{"n_kv_head": 6, "qk_norm": false, "parallel_block": false, "doc_mask": true}
Each number is 128 + 24 x the weight over its row's rms, rounded and kept within 0 to 255. Layers, rows and columns count from 0. Numbers have three digits each. The size before them is the row's rms in percent of the matrix's.

# down: layer 5 MLP down (transposed), 3072x768, rms 0.102, rows 1836-1935, columns 0-63
# up: layer 5 MLP up, 3072x768, rms 0.0956, rows 1837-1936, columns 0-63
down1836 115:097165145134132145139129127137120106140103110122124145150129086084127125127114099112095133118140105141169137153110062140119140126137157138156134134131090105141158104189140116099118121123144140
up1837 105:106093108154090147113144098097096120131141086156086146103131142149135151102172146140137119057093104100141138136111057126104113117130121128152134084160137128150124105132127139160110132146143116
down1837 092:134112151114079165108131129123113094151120123102148151131132089113138102176123077128164150148145135141102150143113144113106119126132141122137131153133092138158117115151146114152140142157105166
up1838 100:146141100087128142106115109143101121127106096105133141113125128137139157066147151155145120158107137109112133087129137142080129129145178152062142146114123152133152116102047130140139142093121116
down1838 104:119146094160142105142106158168132166113142121077100092125113125133116121158082115126170108161157135171125074124114138122128096144115140132134122117157124114113164099096128113151140130154138134
up1839 098:119135155130116099091144089075145154105114096097165080113111158155118111126116142125148131121113134111130130146143109119126118117125107117119133141076206099149145116115081156111139131102143122
down1839 098:134116150113097151181170123134138109108129101109149059118114128086125133137177153137126158147104142109136150136110149118123088108160135131133140150117148130107167120096153153146135122157073137
up1840 099:123140158147121099131106143108188129124103099104088159150094117115097090129155180148112179105076077152101098131137118124121120135157169107095086110182120116124121132126107097139164092129133108
down1840 095:141154115180141125115124072140124155116119097154162150118092099141160159142127147134136129176136127134157137140143116135111140150167108132111137128124108118153116158141129120106157131152104137
up1841 108:106163130138127154185143090117116103147042126126078116124147055083136148132091157108105080102141116084189131116108086091116129141064138127122148090130121140114151106135130063137142131096149114
down1841 099:093129114116096182134150106162150125170111154109147149151116104078130124122133091090125121115112092181138157089103152082123102136119104118122144135135125140081153112164119101156137089132114080
up1842 110:126122110133101096091139146070135168119148137137141110111092144159143157129089170150102150110130173108099134151153119183142117149145120139094179125138164168107149085102154147139118169117142099
down1842 124:121121113139132151120143100146113147128140103162141130109124142146149102132136156122132109145120162121116140142179131158097096115119132146102148093142136154123090118125150079111108182117124104
up1843 104:101077094122103144140090130123105104142125122145080115118098130127087126109140102127134129137161158112148125105103142128127147119133129152142091125141115105150080130109155092113132155136132123
down1843 099:145133133143138163122122159156189128153134148159104130143102152147089135113077143116145130107137130164094121126103143126115152121152114138180134141139105151127184115140136106126156128159154107
up1844 099:109112106106133129115146123118159171143111160127157168101138110122109131096136157122155109145114145117124122128112148119118160106138100119129100120112097123123116093141156138137147110131103147
down1844 094:105153164104111121101145111151089122116175129116153112112161127124112097091117104171137134170149111118152136098156145121114141161133144156118119120122087088125149119158130119136121119156139154
up1845 102:121159121121141113121106130100144112150087104091140131125149119144102138121095162085097113109123126162116159125161138118128116124127119158133100138137129120149163127111146146126124129131116115
down1845 108:160155118112139106148123118208079152128118116136146112132152139110106127127127166101074105109093118157107140097123120157098159120130159141085130128101145149147112126142131124123147092118092119
up1846 106:128164158132138169137154097090133139124153090132119123076121121129148109125146131173105137118142157125129099176102140133123151111097123135123128135147139116101125109100115125105102135118151155
down1846 097:137123166121108126145143142163152125132103206107093140109116125151134158132146103142170104107130130146140066123116113115126124114138132137112181161134122131100129130159155170168092125095135118
up1847 098:121108083122163136149162108097154152126153159147091124110089115139135143185123096170146141130135125133118108150128164090110146148114101120162136125103103126114115095118121147144147117123120140
down1847 101:071160094144120142137143122120154147164117118111123124155102119119101127067139121172138125114161114122123173155155108082108124127093137126113133144122138120121159108127139097123131123148169123
up1848 104:142139101122107111121112126153103098142138085124107104098123095096126078102130144118106157119133141127135116111145135113115148106129119139143170134113112110146139109113150175123130141130148181
down1848 096:156115125099108130097152107144153121117129116093130135081090170137056118137141146129143121131135134111126130129142145125122156121147120137113134095147117151152125118117128152122173148143131156
up1849 097:132125112117171125101120111089150175138163109118121143141112125130139142135101130140107102139134166121126092109136079116155110090149090185173097088132187084068141103116129136123141086120126110
down1849 097:129096087161154136124104141150115116092139134116113116115177117174128147162162160126141078185140105136154167130154129123139116114128164124157114126177130165114140118141136183132127142197083104
up1850 096:104146125106110125160177097134109147111126117136100150149142110148132106103142095121108130115107136139101167110112133134117093120124120129117136115124111157159124101142132092108103137151148112
down1850 098:108096159126146127140161153143158132120167124125125139131137105109125108093110118112168100129108130148119131120101124108126116129130146170157152126171149128137133125145096095133084156122103160
up1851 092:119128125110190146159136108160130131131134155112148108122127126128099114088168174162092143152109153095144089140152123117162124154198133104112130107114129135144131131079122084125148162139107125
down1851 092:162137084089127135106136112123143173120105152169156098144156129119115173138129118135109118125144118172110183121109123145145128144141122099120125081155105101100131211130131130165117150113143157
up1852 099:141114135105137125121110156099113101120107102118163133178150114109077107111109121125138119156103156157102133122079126174121125096126171128148118119117131163143114128120082140106136138127156128
down1852 096:102112159152127143121131103119145096135138137127143146145109178095095099100125130125108151081090156126124141122135140136141074131152128098142134144088127187114179130161124176145115110184134133
up1853 103:128130160129164135159100167153132166174140103128096152114134086111091112154142112169155160175136157118164129094210122116147117063099092144133112143130150147136123155127111131116154111120123102
down1853 103:115108111141158170125139169137080107111102143101146157120149115124080146119156126117142078163130161088093128102106167145148155125123129132086159138079119131138127102142112136140092127107161109
up1854 106:143157142155092108088121139120160125093117169148116106079166073127169174086104151092116123146141110140113134095141139133140078137125133118106123099181141149087129107124131116090141067117126154
down1854 106:133161131049104108145078123125097129117175124150153168099096145108132157154133135102112118107126105102144089073073122132135122149131130136127133087121137134096165123098145149144129141096132130
up1855 101:109119122137146127079094138109103136123125115151106148119135142069139127156151141175123086124144132145119142096147119168116129087109068117147154105061119114171124091119141100121110120159146120
down1855 098:108142128147110111113170139120135146142144158140134101095140059146143140113127111103119124159131153062122110133133096188135122124089124119126120079135111159153092140137137148121142130104114141
up1856 098:121159138137155096147116143150136137120116138129134103151131133117099138133149103078108124152119116095119130087147134116176128109100134114104149123151134127202120149123159127138122129168077107
down1856 090:129136110095138156120129114128144141135117175132134152155122180118107142159086106130162169142141123114134138126118142156125077101112131163080120156102096087133123157106124154130100125167078091
up1857 097:117104089119102113133101101132125124130128125141120143135161117126143143153139136159146131123123128128080134129102124143092127104075102116139143104186113110148124126148156153106112121108129162
down1857 094:113135120135130127155154125125147111114119084145076141111114223144072147126100141117122139102110094131108107124103141123095122127117127120145128139121126096135142100121163120141124132143144102
up1858 100:088103133129097143143124103130144161163084097094140037107136121153149179127162091136175116159116082122154120113127154154144153133107123090105137137123072104138105138131191106126130174089116128
down1858 093:146131109129146158110124163136165140179132127107131179126088146096107129135082115139111128128104132159123107109142131152167183117159134172148145126147151095165134072114154144141150160177115105
up1859 092:110099132106147188099116168083127154122134104150112127136061121115090139157104160131127138163096141103073151127115153122091121148114154130146095107077145108134147148136100161123156112128143102
down1859 094:092155139077135130135109135110115166091122133124119179143166108121116115083127104110141181150182119153128114140134131132139171145097136132095115163128104140142152101102140132152180127126164172
up1860 096:098104148140108126126122114084104131163095121121155088134129119131113147155121121171128082121168166135140098133105103085139104141124167166130115104083171103095134079096169190164167135181110129
down1860 096:157117123158117143139137133165145138177119115164165106084122148107132169104143129159140155183156093103114136112111126115149120119110103110092161092059120128095126102160148151141102174138134127
up1861 096:129090114100192113078130150133147099118104141148128163122158125165131132122155170139097134153124165096131129116123117116169141122149152144134132157116146123175194105153160124120151078143119125
down1861 107:108135143152118137150153138123081087100142123148127134140139126105151145079123144115136125102131119112103157110138151130124121095148172145093160123142116124082101116075112145136115161085168110
up1862 104:106105148117123140116136105105096166117161121128118098124118152117125144116158132107085120120121170159129120136135155089170123176119139141140139139109134113097115148166124099150130164122159151
down1862 104:150146068118101131107131093109148122097154134156160097143123109133103118089172111155112130141127117146135139132096127121109151145139140102117127166147127148098155117176105135191104132153141182
up1863 109:126098104160109178099091066079133120123166112109149162182095117118116149123204132192127097115136153115109120107193123098139131122147156092137154098114143144122153129150138103091154058128151087
down1863 101:104118151144132111121130150154089094137098130142130159155136120131146122131102090151147123112121149082090137152149071108151128146135098130118161107084121161130164140106134105138103111135096107
up1864 097:176125138151102109143146122134122118145116124114110124126160122133125098146100115129126114115127123130132132134080145138117122105112142123103098118121113143158107081140101128161116153109124110
down1864 099:128094105131106140157093125125129165159100133117139131063104153079154145079101140168131125071115138104119096157141133085132153119113073127155111139082146125095162123147132142147137084141159134
up1865 109:130146132150093149125109089118110120115124134154129109114110127132137096096146161133130132114095133080119118099134126168140104112153098131129087112140115123078117111137078144127130140166128127
down1865 093:115153103077144101120124079161147156130128131157146149129120128134091169127141095149124114093130138099164113117137182152087110123153161132149092107116106136088161162171110109152115129132137122
up1866 101:118162083072131120125159154121106148133129100109121121098136142116155167135096125170114112080112098146186138136105118119159158108126133153161105166133134183092114112112129141093134155145112144
down1866 101:086138131052122124152126111086137125120082143106143113128147094120123090132118123105106115154163123149166156108147147137115119134136084156072112120171108137055091137108134181096126124133119111
up1867 101:149133119115172091098152118115098157127117120103101144152133090137119102142117091130118104115134120126117141114148095086112149116091162131116145151127113120177161115167167094153127108110118107
down1867 101:161111134103113137096144114122132115135134092143092143138122149129151111163105177100153099160122151146136137133099123110092140144127132118096144159141124161127101127127170157134087110147122105
up1868 107:098128118135103140141101149121126139135143102115101097127158135123118156152125158182105159182138104102156108132110095143117081111102154131100101121121068070109114113158084146110119134111110126
down1868 103:133095122105114129094116130181109122167159107148130137150147120165123104188138161158091131201127103123121140113134135168153100140090123115116152069129114127134106100133140130128142141126104055
up1869 100:089131093115108144173131147140118168141115132089135130146142102122123105116154122122133128107152161161130136117141121133115134087123145112114116166097088125146165097113129095134132133112154153
down1869 104:098110103181115105149146102167106154140153138141144110118167146102130110145171139159137157128099158135132178094112167116176121154165149072106175105121088149111119127072114087136160124074136069
up1870 093:113162104134169137140136157123121177119144115094137137180106129148109105112133118140103106132103121103138118181113099135118097128129108122174155129144167133134126102096146144143148142128133122
down1870 092:134116112150092090160129143134123093124149156135143102150157129157108139150124090135091142107109123114158077117142129077129132131106106099160138111139130115123133111093123126112135133135137118
up1871 105:163119143116136139122118106122108132153090162126141126105176136143140141124146185126157140088094085099156156140136103144128104146091118076096139144116127079136125146152134119084144184122097153
down1871 101:110088155098147157159173136132137130119124148162081164126196105104095134146152130166105112122142152159107114167112182128149113173078126140108086128069144123117154136162113116093152155154125135
up1872 090:149132159125134099103122122107112137143118179131121116128142095106136131131123162118141115138121079171121136145139100109117108158103101106103136074130127124130141127163118134149138099144145127
down1872 093:108142118109091124110153090135140156131141155177129137077142114113144133169144140113161139130131124101149121154166125118177122094144144092117068123133119103150111123130113123152095121159147109
up1873 099:115084138114147135130124090133145109087130123102128143140096131146092142122131128165113124134119138129102139144125133135134102127165175090088120102083147136173148127120101105133132132106141066
down1873 102:133108101103126139118133129113139157090147154148058089158091118158156117081164129086134088139158109103153190142136108134105125116157132105131129145105152093132106147097141156071131098097143117
up1874 101:106120156119143131086127143106100087093137077115173105139125132142137125080168106123108140133103096143139099163137127147077147117143183111134109101099129116115099140144121120123139117101138120
down1874 098:166099150093130124066118168121079143131096129146145144125134118134162119134180119108099161135086156153131153145081123119105137116108146146113117130115134183141134162153114144149127124113113138
up1875 098:088145158147159123126110119094156128106123078119090154112144123129125150108120164157118116112113159160136144131119097168135080114125114136105093162112148128115150129129104122161119145158077116
down1875 093:163141165135125180173143151121189105095088137118135163116114128119132131139141149142088117141127091120135147126105166149154100116159163128076138115119133150141134121157104123157128099119090122
up1876 103:160147123141142149103099095161115149131106188122091118158132116147082153082134114115101086129155089172128177094135124146155135117140123149109133088120124147108100117101108124109132160109154134
down1876 103:102152095155119151160170117062168113121148140149098140088097083112172110119142141121139182068119103150149111144129122133122123150151144142168137148151153137106163129058140145130114128165158150
up1877 094:109136126103119176111123134110056102149133183144201139101131133140142147151091136114115128098100119098101126145100110159106113148121115157112126088176107073131124130128146119108137105125123096
down1877 094:139085125164143170127124157125112135112130160091113153103164129152172126119142116085161106178149144127114145131114107117117168112146146117112094142130091116136122065150088108159104174126114142
up1878 100:061123101131152155128109129162145103149135135172125181142119129105157114130195142157136151101109089108129132114074096149078141113184125108113143076126173121144105116135129137163139128099126074
down1878 099:121164132125168192108183130132132127104083140108105134176139138137152089118114106118129131127132113134180146158129166139123088146120136142121136114136135122093100086132163125162133069160162129
up1879 101:181134148148100128087097135109131165138114133101129140169108142132118124148128111122131130110123131128140140141130137107146138105152117165125090142104129114125172130137121156148129137169138153
down1879 101:139123112131178145179174156104112164111145137212114113125153120121154134134128089217127110157120124132122136118158145066103138135108155088102111134080152108136147171154107104151122122134095144
up1880 092:130126121096162126120170121142131139092100125129110131103104082141113131124124103106116169160139144118126151112111125134148113131110080142138115163179115132125092101160116159107127104178136128
down1880 099:155121092115088129119117115070103185116125081120171141097141081136110095094139094132084125142115116166101113127131126113111121113140152149120123184116140121107211101111116110115127096117100115
up1881 090:136122153128134109136172107119122126118110096136111134118147163133139151123122173120120120105143142128113116107091124086113111146122135141143125130132114077156133116128162093165060179134138121
down1881 092:112145113109130135137084145129092162172156121130148135109096126153070142156105124097142111147139083076141158138105142106140134141122126113107151103146163149120153141162142132150142181128136096
up1882 103:134089097154146099121157097142183146100117125133140122107117110127108143113142123130107119152158154095132112119110093120147130136139115119094110096152135135092139104138096130146149148136117147
down1882 101:114106123099143120147131152102135155139121166130136140131091141185122163107126117136121164133128113130131114120079128119177131133131161109092104150103134123154128082104109133182158124124099122
up1883 096:172104170143130175099120107150174124148101128098177125133123119146107105187161093176145150110097099079085144096116133089137098148145125139141093125184091104125105130144117155151166184128134126
down1883 095:143105062168167153166163167149132159088159149159124106100094127116142131118128116127144150117113116136147118099147148158100113123152066152140137117148164120153124107106121131145137152085089124
up1884 098:140120151086119115104140153125138184122183140160119114131078113099121137096142145135112060139122132146117122100136137133149092115096089123150129127133103124148076136080116136133138107161132147
down1884 102:145138092156116092104161153084155148118110158123128137114118108112116146166136083117096142136152143121115111134160132154123154106134104136121148153134119102133132100095135144161112103147136129
up1885 099:107132096080116153109136112139108150091142094120144106139154156131129188124099091130137145179111169194133123186128110169113127117183130176115119124152120145089115071130128121148138136144142080
down1885 096:091140109106099134127162137165127148144189138119141138128095178128070119147107149142137101177121147127167123164136176115101141177136147138103107167144133149153107118141121151093139159090154134
up1886 093:146147112145125171124108134115111102109128115116124122115133127119156152088094164080135091108141119108099147148173101104132133153099181134140114158154124102138100118122168140134142101115110138
down1886 093:137171095138136106130109139147143117168135097149164134151106116178155167157126103109143123120164071155108141136154159191131156166093153135053158098120108165130144146064145095135135076130131073
up1887 104:158138145113111142146147100152198109130110120114137134108145138129120183108132118101088125119116091121100103109147143108140110163139141129102080124134171133143109135079116112137180123119157092
down1887 108:129142109113105150162113144178118146117136101157114126154116108135176175129139148115123131123139140158106124101136124143118110150120128124093141137148140159128140159112138154134114087128104117
up1888 100:095085105058112126122095071126191150133106130076119097145114130114136100133125134137135139137113128099130142119138130159134109124138119134123112087112095132118107150110115134124100104125137096
down1888 096:087087109110122121098146170110142162098104137150134108155104120159139120129136112109135136092177126140115164130165159143132117162138126115078121119131132111089120117108091160120158124112159135
up1889 105:123111125127122101120171113122114122121121139146108139095147088169095107113099124148114130120120081146087154154103106086113080148088138132163137097138177130125094120101115107170082109121125099
down1889 104:156128098143115108150103147082130151153129176072142104129145129113118097143076135181105147127184129130147147108145080146087106136120138109143153123144162137084122131123143127166194097107146166
up1890 099:157166148109129107134091099135133104117090120124171140102110146148149103113114099133127139140104071132123130103162101145096131110132150093121146133132129153108102135142133147155117104149132144
down1890 104:162144125101128145149130129109123123130095135090139134123132140155099147121148128140085113095173104127115166105118116147130092127154109156108134110159182109116132091134102113132093111155120117
up1891 107:109143113126082119116127098120134110127168105117120105132136145133132162155137134153154147108119103116119145162108100127126130114148145102131163141116169117140121108144107056139116113106151128
down1891 108:140105140143149110121150115104107142108135124118159121173078125120100125154145140115125145119129111119105109113114127141117114146141138173155118160140100158128137158082174134101088116107138156
up1892 094:090128102106167108155149143139112131111095103132107083123125113142086115064176124113096106106159100154103130099086117090098118157124142118137136117126140112107127103129128111115133142114137108
down1892 082:116131177139127120106112107123115118150145135116118123154109116128146102181124141085116119149101146135152147104142129174143140095100111117108122103146148145087144151139138119153123080098133128
up1893 098:115136111103180120138113176116110126128116149141114146154150110145137111131141117127078131131094123146095111089093120141119087137130100153134172094130129115169092137150149101114114159156142138
down1893 098:102142130099136112110149143168131127137167138126123092083166115138180128137124126135097108138112117145152136095117077145127158140127105165158111118119129134136149125137128125073139152143108106
up1894 095:081128120164141117140111154150116167109128173098124173167122153159139129090094166086140115120148140123125125108122085143132136106132137109108173096083123141137149118085116161125170148103112108
down1894 096:107146130147116096100116119094143128135168157157125145106124123141127153123133161139140154139079159118125129094114114109116167116147159121165111119104166125116130114134073116136108128124124109
up1895 103:087163089110154157126160163150116119076154144171116147159090114143079118100164118112117153119168157137152137143119145128097164113105112148136169127145100071154124129125130090129108119119166167
down1895 098:124170121142148115107127131129145163103099137161123130117143131145118120126119121139112080143167104151157141134168113131102118112178154155115106157128144117129115149123125135100118127166125187
up1896 104:132147154118156137125157142118192142125130119131127104108142088138115148128156148106130124099114147153135090112132139104128131132140116117165145158112159109097096142154089098166159153120114119
down1896 107:143100116120148087145108144094141124087183079121128129185141150141106110129169115140129119117140109068112162153143156159134111130096089111109131119153143118123122098142102116094120179101069121
up1897 105:114107164153128138110174120149129131157113137091128139123157119162128151086090124108121098145136156129145134148114114135094083123141117106089126158102091090134133096145129129165136120123136115
down1897 102:147145188128134156108150150086137129166085121115127145150094165126186120111115159116148140120131119133134116112141159142116144108119102102172144173161188127135081109144111136167137146135148147
up1898 104:119155140117139135150175103115137104145116126143096139173151117141138096079155145143125132134136144129106141168135136142099146091149118083181108078122143079117098101105154127125109096106132168
down1898 106:139157109163158117143162124163116110110122129173101155156064129167102091116123161134104135159088124096138102135122145106122157095108140140149099123112103106138145136152119125166127122163115173
up1899 101:114132101142094130163086094104161140147129112168158145137128117139187162067108153168117070085128120099175112172110139145131130115125100150130096107117112148126153125137067143105133149129126086
down1899 107:155106136138130107125132183149107144140102074098163136139130095148139143109104142141079119097133079143116123154154127167116102086142116148119147124179122115129118105128113159126108068132075109
up1900 100:141128181106110127111155137172147143121147155167156122117121127146119160112173088137130100119120116096153157124131157131138077113141137074104147087089086126101147111117150141150126154148128150
down1900 100:112069120120181148183140158201110140102165111124157109169131095092124128154181105144117093106108082155138103110144132159089139143131144115138137161146137090154119103127182099125110118181095137
up1901 100:101123131106137138117129105099100139110139157108063121144104126150131123168110125138155105136127167099140127111123108166149127136141113105119145125165138123088136144139094147159136095144117163
down1901 111:135147118122135117114107136121089140097154129096091139112139124074148169137136158104108120144155125125079102133075101146142155145101131140124138148166193133115144136173153151151102097116107109
up1902 094:155124060145102150156190124096122139114127173114092133107135118144146160128177107139121104117168142112145124133114110104139119109134148132112120103141157067148105087157111184155117137146126062
down1902 093:146125099155117130137161112129137175167120137088127126137118122124154122156124135164179102091125159133170163143125151119111094117125110122116156096120161124104111179123167092130094109198103093
up1903 100:138111153139153131122127155151127149150159175126122142132107127114178102134147142148108139123099137120175130163116134127155119138133091160155162101131112133110122100106146081130123088135103145
down1903 110:111137099103148106149120163142112147122125125131128148136100125155117112131119091118144126111105164106136108112098113144118116125134100169122154136131128158156086098109107126126139108093127117
up1904 103:105089131061105115129117146143069132153090156110132151081123124133122099179109105123105079178135096135102159126135125146136139106133175117090145132095118171165097145100151109097125144129135107
down1904 095:136142096138125183156112109085072167184119076114110129094132138141144122135144123100127167117145122142122125095102153143133122103139129153120164124159133150128147143097131071125130119153091169
up1905 107:129100120170134146138144143109103116111111147160149136116135151126125107100145120095131108142137149173137167133152125104135130122134088144145155085148128141104123095150100136107077153110129120
down1905 099:137133126124141151160156165137143124124105102152141147186124133160116119123114125101132152142110150164123155126158150147108135131157142155147160149124123120135161121146163108099124162161096122
up1906 102:137079117115129134116147104124117160134146149102103145082099135129122126156115116150110150129129124131125133142130133129108140138112104130133140137145149141125140155166121115096121125128085130
down1906 098:127145102135133148161147155105130119120112142160116088162132109080134076124085075121128134122158133133212144106085137138138084142105143165133158109151119110123126112142132150158136102142131105
up1907 095:137146056157132145151125125155136147156156116146141143110143114114100126129117133130131168111112110120080155109112110126133146120108137100169158122122112176102111128160145114105147168126105107
down1907 100:122135156119120151139123123118131134094140157119158115127125111109116139129150110187146189117140123113125137106136126124174121140120123144132147104126112105083139152107099143169124122111107155
up1908 096:142128151191147138123117119122116112122147115136144138121127122102172121099184156146090150087120157143127126078118093137138074106134105099119155122109130078160153107105104095097128142160083112
down1908 095:120104115084087160106106131152110125095098135138102189129126138141158105128112087135133151103110101157087139113155121120135114135136104134109136167084108116134146158084108119129143116118129096
up1909 102:126143148149118166142120082137130130114128107127107122106165114166172140108142088131111118143098094163102142157124145106117160139114107117084118164113128111150118105146144167131158141119148138
down1909 101:125159110080135154112124128138125110134127154183151082131158088163138136143121119117148106161144137110129150150100154114079138089136174110114137140129139092162166133130116131145146119123155101
up1910 107:105120143126050111110109115128124113112100135130115111123130119111109121144142088129163098088111139095142118122152160123148097130123137112139109062107145081103120115178110136132127134123131070
down1910 101:101146104129125164123118145101156165160167147131147126135147132131165149146155093136132157115132131115161143080135148105132102121146162130129127118130165102153153160125124086097079100134131085
up1911 091:104104111138097093097155157108130082136137146091122142110143099133182115152152136155142106131132161118146126166133135144142131140121116157092161153125150113112120150087102125156129136157108128
down1911 091:131135152107106156091124175134135146145101172143119132129136125117183144146100103150127142171146150122137092135111119179091123122115125143160102128157111121129148153192129146152129123150122131
up1912 103:186132106061156161119135140136143117145117135122128133096130083116119157164156157156133154101101108156135114126110062131129097134154167173123160151123104148175102140133157124121134108132085154
down1912 107:128120125131150101105149149118110140054089119176137119135127129130170104122128128064123140080156149118123134165108127135108105154115165138140108168109174135118156157154147126115138139177142140
up1913 097:101121133110133137123139132165134153141125144114111124100158144120127089110155174132089109169150144114121098138153152155074092107108123108107132111110094113149119171116077128099132098152151127
down1913 100:157127085119142123141136112137174139137101123110181130157116134110162113118164096105098096114108147137147141119146117129105140092136133120179099164146077093094133093094129173126146136152120130
up1914 101:105160103124125171118112154192138140176144149129094128132138118116140125113169165111168163104114113104116132076133127159122098123117137131125149099109122111159117118133114174101096145136125112
down1914 097:140138129075122135128127127148178133116105079120153134153145142143121168123141068167157107101090121121127124141156141127144092138098162135147072090113161124099138167171139130112091157170140142
up1915 096:161100125150111135183078106117071098112167148161104145128122149083139109192126105090123141104171155110089098138176146140153112133111159071107150163161126149139100107125112111158174174128182122
down1915 094:151164099188065154135108148154170097144121094134168090110141177127111111146123157122136064137143089100155168125104090142129123143102128132170168076104130128128180126133121121121112102144106095
up1916 097:127150091098168117152116140173122103136119088136119143146154160116117133090137156131128109125132118125140132131142124107157104131110162157087114110121134090140126153112156110139137136093121118
down1916 098:141175128162098161114149191115126121132118151154115142112155096107115147137145145078124111139148157097142160138108092121134087099138169151098124109123075123173104117111132142070103125138141131
up1917 102:160119127118144113128114097149147117139109116122103125100136114127110122105134165128141140135109140157103131095143149126126125148098148138100148128158116151094139123131115117124135141094138128
down1917 099:108099153143127115128146120153158132133113138135126105121139146168108145097125131145138122136127112124109099114119133093087059118095132185142154187173110133117172097108125124151157093094110135
up1918 100:122105094128128115143120088076239142104096115151119144140098136117170151152165136142123131135125101133153160170146086088132158125148156111101122126128120130131136170133126124144087162128127109
down1918 104:179097159143140068097110139124124120125124153142098118154075131092125115141166135144110142152121138118129124136121137116109131133149113136107102141170115131093124094137118095151132173127126122
up1919 106:122150102124098138137154113097134118094092103168159126140155142143089172110166115096129132076193152162106139185142171125088115123093101144107138149134115138115142114123116156153124166124153129
down1919 114:116121110125134131131185120167148111125134103160116149101116117102117148140116141124126144118175100154091164139111150124067123128131164133145133111095181092117123095106107153164129122121121127
up1920 114:132140149178087121091125145155139152129096144100109114111184117173089154155137130093097172108134111137132129114152143085104115117153103127101145134118131153127129083089107137150110152137116155
down1920 111:122121137147127135146117138100146146144102103088143121182117134138140107114099128111113107153094057123140156148153148121139150106117130119112129123134102119135120108122126124160143089127133148
up1921 098:154104198135121103105114171125122122146138138115107123158137141109099093144130097134105112100101129141135131107141109136182143100104097149138157126114136166137088155136130087123166145103124137
down1921 100:138163168150084130109125156141104131129145125150122134120159150097094116115093095082148088134141142107132135140163131128102118117156036089153135053095158168136131129163099145138138093137147124
up1922 106:123100115111168117093149156088159174129147142134119167091083112125125095083125132073128165130118144145109109132128144165133109168139168119138154119135148148143100102148156163148114116132143193
down1922 109:112095105144123142118110101092112123100121089125083129132089126142113124086131135092126148145100119098117178142141131111089145099136145114098142100116148112137135137155126123103116097119116128
up1923 094:122099155119133156102093111062123151133084128119130114139140150094144175134139146102171122144120122136137130101148115139111130143158099073118121151107099112149087132136116136119127096170112105
down1923 087:126195151153125115127133118095138144140100089103111124136151137095147141104093133092109146098146065114122107116153130119141162098125134087127123082120144164119128119121137162137119149119102106
up1924 097:124091132144134167130143147193133171144125105135120098104147122118120140159134166149124118123151115080102084142108130150125114135123110143137115182167105145096098138142091142087123068138166116
down1924 099:181130149115130117137123158132116145126147164121162098153146117103133148141150118158097171120131122132109098158106164154106166136149139125129113087121164096083133118102167112106085134095139104
up1925 104:162125104114121137165108107112156109136099118199088090127161069142105139169140113117098130130125038127173167101178130102105108117145126160116101134147124126147133091114124125169064142122126137
down1925 103:113109102106093105105122151168135156107101127158123133088148157177166156156129121152102099120118119170170140125144150126122150127136108139160109130101116178124191128123132145099136159150105154
up1926 097:105108122143139136159104114135132153126162107115177151117142122141168172118138113084137119094146141147135128124143105130129107109167097098135104078130119154117143114093163149149117121109122123
down1926 095:085171089139126135091166133089125136123093133082133133136166160093139168154155119150128121106152163171163145133116129115111171144111109158116138120145163073128093142151152112135161107152105152
up1927 097:130124133117105175187109123151127169120169182127144108087180158117138106166166142136139162134072157166140142141117130136153122146088187111168143167124142135136141133144120144119130125143165089
down1927 103:124108128126138132154179149154119127124100121125115112118118150108142078135110137153155146155140134149131181143129101066101165131118127122143138162094120117118119124104152151135099166152115124
up1928 099:116137138174107152128146125184127122128074083171113168166112134087108120139126099130128180078158131135144147121090157131175095157129096125104133134116073155097114122155092147093169122076156092
down1928 102:104127147122143117155141118130103121134193101149140142136157136142152134117106161112155144125144158084147152119132113097165145136141123140130167169143069105119131122120105141140111083160148093
up1929 094:128108119156147109125153101070159073093138145132119102097144138157155136122151138170089121122122130115116174116102104136151144128108096134146107094119125118119090173129163145111125137132091127
down1929 093:124146098115115129137068130146112109113136145141155140100120146143159106110120131107131139115122135121128130146106172187115110092131139134133092080119125097125093147105160147138134121152155147
up1930 115:111142142133155161137128171155163153117097096122079125115122188162134095083084126141148143153120092085100133117142104152117129110102070135122147142111096130148130132136168151099091128149098111
down1930 105:112206107096158149112090111105166124128104118101096105133149155158166138157145121067174150149153104132149117125122148133126126128102126155110125152145149121111112162149134126141103086133132149
up1931 095:117130149138156120099131131103134142132154155145127135160100107110083115145086106090091135144124090174146105123133099139152158134117112103122103091125103136141123147093114155147101172111123135
down1931 100:135132158132166115147126160148080104150136155129134149147145156152137155118112120125150132115143112133111152086174141134121128154094132176122109100157122120089109116147131146163113134119102126
up1932 101:104104138161114141088125121122162112108129129100117144145179100162150165094127162155143131096089118142081114099141142105126142160128163102166172144105162129125123133100105122104119094104092151
down1932 095:125126136130129164171144105127126144137118129158137137148115114138093143148132145143113127138146126133108089124171133169114103097089150125160074145170168135079175094134141164152087164174090126
up1933 101:113155163159109120135157147135106112122117173150125167139112111101101096130139104118075110123143119103092119104151089064090172120133180111108155135127106127109112107158117127123126097119133115
down1933 099:127129151114112192133129125139128116131189139118152131115150173095122122126082093145139112110113139146084099141124129105140094086149132124147183121110122131132124106127132123101134089124113148
up1934 100:130136114120131121124118158146115146154117182138136128146108082167131147192140100128115105105150127128104098124125120082112119128075123118160113124131096121148150129076094162117124120115096111
down1934 101:120137152136150144127092103175137087148122111118101094130120139142124118146119151101147096152128174103097107123121144123175137166154146131095150107123178142168141145129145137130136192167135163
up1935 091:103133121094098150100134117134123132137145119093152170094167133082135170073131093155155132147128098093118093092037136105160110139149170131135167102113061123170129123126142143148127098147114140
down1935 095:132176135173139158146104128153159146117158136144162165096123141138157114143051128129105140106138153136157169094139125087116129135153115164158130158108124122146115121114131146146124177170129135
up1936 089:122163130148080100134170105145119108163158099140090155104139105099136104170114116104135132137112172118112098159133087147158128120147138158106131179152067104112101132116111154117119103116122086